{
  "num_hidden_layers": 16,
  "num_attention_heads": 2,
  "intermediate_size": 384,
  "vocab_size": 810,
  "norm_eps": 1e-06,
  "positions": "rope",
  "init": "uniform",
  "init_std_o": 0.0131,
  "max_grad_norm": 1.0,
  "decay_fraction": 0.528,
  "decay_shape": "linear",
  "max_seq_len": 256,
  "z_loss": 1e-05,
  "train_tokens": 141900000,
  "dataset": "wikipedia_en"
}
Each number is 128 + 32 x the weight over its row's rms, rounded and kept within 0 to 255. Layers, rows and columns count from 0. Numbers have three digits each. The size before them is the row's rms in percent of the matrix's.

# q: layer 8 attention query, 64x96, rms 0.163, rows 0-9,32-40, columns 0-95
# k: layer 8 attention key, 32x96, rms 0.165, rows 0-8, columns 0-95
q0 098:114171052133145131118123140145098112087121118147115124096127178176145141106110072193116110171219121051130155056100125169130171136106135091148109165113148160123145102089154113095087192071191168103158128159087094142123094143075116117150128124129110117085113137119147068123136133147138091095
q32 041:109086119128112133143140142110115099132126093147112094110117117098118147192141162061130117102158181071127078091132193111119139143114078118057149120199136135106149176171101141187104160118168107155104166153080104158163121181109159101097098154131169155089132083150134117084147152161050117071
k0 084:186137109115130049081122118084143136128131144193136090133187183124087111124168125165145120154150138125125166066141090154072085068112152116126068106084100146148099114082144156167109133144158121124104139174173091139124146176100137092167110100162105128134078089096110056114143125161086183140
q1 098:145170129127107087146089131148077157128130154157112127136094140162126178096044121097098146127123156119166167113100106121127143115105175158098143119103146069107067107175111178108125141154087072166159184136117140087091122118152150108170142121106048137167194202103092116159099162149190120144
q33 067:124167069076184127105168126109151165118118129077137141124181120111160117092103129181161119158092092138101102114154071124107148119122095140165129116140119153166080110112113132123125108201044157177135103095153130137101165102077095216155119110087061161197134121093131144126132137098158085114
k1 092:105116155130130115154162106163129086128164152150096091155094152083189131119101142124093152090169126124134153132192187092105123153136102134091178060149083202102143173120082137161130132145131065117118180138101181143204126148151182158109084124157131173179117136129170174097151098105150136091
q2 097:106121095064139133142067113137131151129157096136078135184126176169108134143203127175142091085178119112120176121145055102109132174115134117144046116099143135131099069134080111131143164117121146126154146100166090122095091138156130119151174066183072174106117101108139137160168120191151150144
q34 057:136096162093113106139151181160083148072124131153156133185108161142143174097146181091197127034082109124162119112120187154129102140156091148132101146156163096160145119142126135116130123067160097158150117140153098087040100153130133167096127163132192142124172131157147064122131105129134139182
k2 080:139054137093106167170129167093127191135145169130160066129146163161140107106111147112137148109139127162125188191091101157164156133113157112140136113095169156088160091126136151168133062144113153121117133130124142124185196129173122043125114097082110093113089119150089138105182111121209162126
q3 095:112077132149140112166139137127154144208150107113111187156064124145151119101180121158103141098148132126129147145148157124154107187122138133011139115116089085133085125091166140101104148135122048141096113134111125148160079112130134101114164138129040156120113141219151137137148124095136077158
q35 072:088150122119141145133101117136115107066178127137144090163152147118168076151143118123139190126117087131155157120164112157112148093139160140135164147154148146160098101090070162103122086172104190237128128138135158094108095118091124171151219156089128193142185119069119091119140092140153123141
k3 087:147163110146151096152070129100148097104105156143151138147170110104147190134136096174130111129139164133110168120118150088097145183159102189125120032128137172134175146149115145166170193139146095158169154155143094139064158183157129145077093151176141168124187141134106161141067114137182128146
q4 109:102139086104116103104068113135092134113151124100084105068143182080122102078124125129188130124136138214132141179099156144151072139175147092172106110084089100158141163088078097169137093099103139140074116116077150054186092164163149149148145162176132101153121139092118131103132146160122101132
q36 086:119113071098195168156121113136097124121130080090166114105176137146087199159171130156091148128081182142095120096119152194141126086125127134124101165068123124127106101072067155111156115148129149200150135107184171078189102140141168149138157116168081098068132108136149131103146124118165150129
k4 099:127084115046109152107150098146073116100090170140152148109120200133165063115139098161203090119101124220131108111112140121135123149121080092118140124134079147107180182103153173134105138102125169097116110167152152194142162149107081121148131105155158088059141162138124118120146149121110077116
q5 115:130068146066130106083083104113082102158133181110139169071135123116138134175115111112115079174153119138111106121096215092140131131140105138106110165135146152186121160145191119143146067140122144026181116151095151106114107110133125116127131189186134081179116150106111121115099175121077115120
q37 090:138098099142100144106092124099123123103136162074080125141120144094088155179079149176103095150221095137154118124100127125113170077160194142074071114111048129120092117107138155130163142132141150150113100157153159098163169100105156088139174131130136115165137124204140203117111184106145147113
k5 098:100159111127140113084159103167100104089144085138083099120126108137124119096085107175125090209070079107098131183143136098087107200132086123183135128119072091173100175148092125133084091129173140180128141151076193118101107099146174115126104130175158157145125082151126133159142118166137077154
q6 101:122106162112107143118172142071132117096139099140132124170130144078149147148091094135152201165185128150145144153070152078148113087106112130138135160044135108206102105162126102139166143115089157118123146177152109134100115094107104158151155148171161064095098143160105043180155150132135079173
q38 095:117185075150111115123149099143160113151130138128130149126126096123139138135115179170135114129180083167157111161121144104053227144129129056133099152168147100129124111144158109081158163137117162105023155112147097155153101135161192108131096137126121098149096102134135091079167193165148121176
k6 115:129161136114094122121121096156165120124157173139106199103094078164099082110098148104111194104185174113142086175157147128141127124095133078193173075166025169077119102165149148116131131085146102094114098117151199175148156132105095083144103138114111106103132097137103132143120135160137137092
q7 096:122054092139122146103165093172142119085096161109106152134153130129153149164151121146173057114126130146203146123130092155146143157089133110165117179097129120165093151134163198173099136110063111093148107165209117191151126119107114109100119104188151120102110106085207118125148172148125106092
q39 091:142122146124129120170086095130142101084132142179147075086134148123104109152180142070125128162088104119121082170185103163123147130109167160111166069194115166126214119114125101050150170113129184124154124124121139170107112127120111086116146176153152118165141147129159056079140062099147112165
k7 100:108116099204125173123153173174165125090042110070091117109081143118159105142163086166111108114203131103114144119182184127153158099091137122158092108158085137076109096122132105142111167150033133129074135131121092146130132117111152158132139175119130136140166104151136196129125139135160074137
q8 106:124163090127091154154158148132150156117107147101113126096088126107088151134112071126081107181128163084162114133081111146110216127138188100162152153137174119108112151141126118086089104185173125143123160120113156153125090143174145154150143112090177074063147168055086139147122117087053154168
q40 099:108112100057120091147149092127097145180130143119147152149080123118104092126115093102141155125144076116139207130113125112130138102069114130124173135055067085132083163152186117090120125127113124130108097094191112094094175106087176173130125176157081098107128063079150152177155147176122121156
k8 100:131075096166140108126116078102182102152189128119123122170115106100158119090143162135145119094153210115122170085190188139130128161107090184122166099144112160071136143138135071067128127148138187095142161086094123125151162132125152170035135134110105130100134130141093162110126153117146070082
q9 107:148125143066141170134132095063101143149132169077097123146077137105114115137135078129149153149160142120102070093142147142197129164116134165100101126170163128115147161134143055128161131175155153102168205131169180162117108082088111130190123088173086110121126109067120086133183140106176130101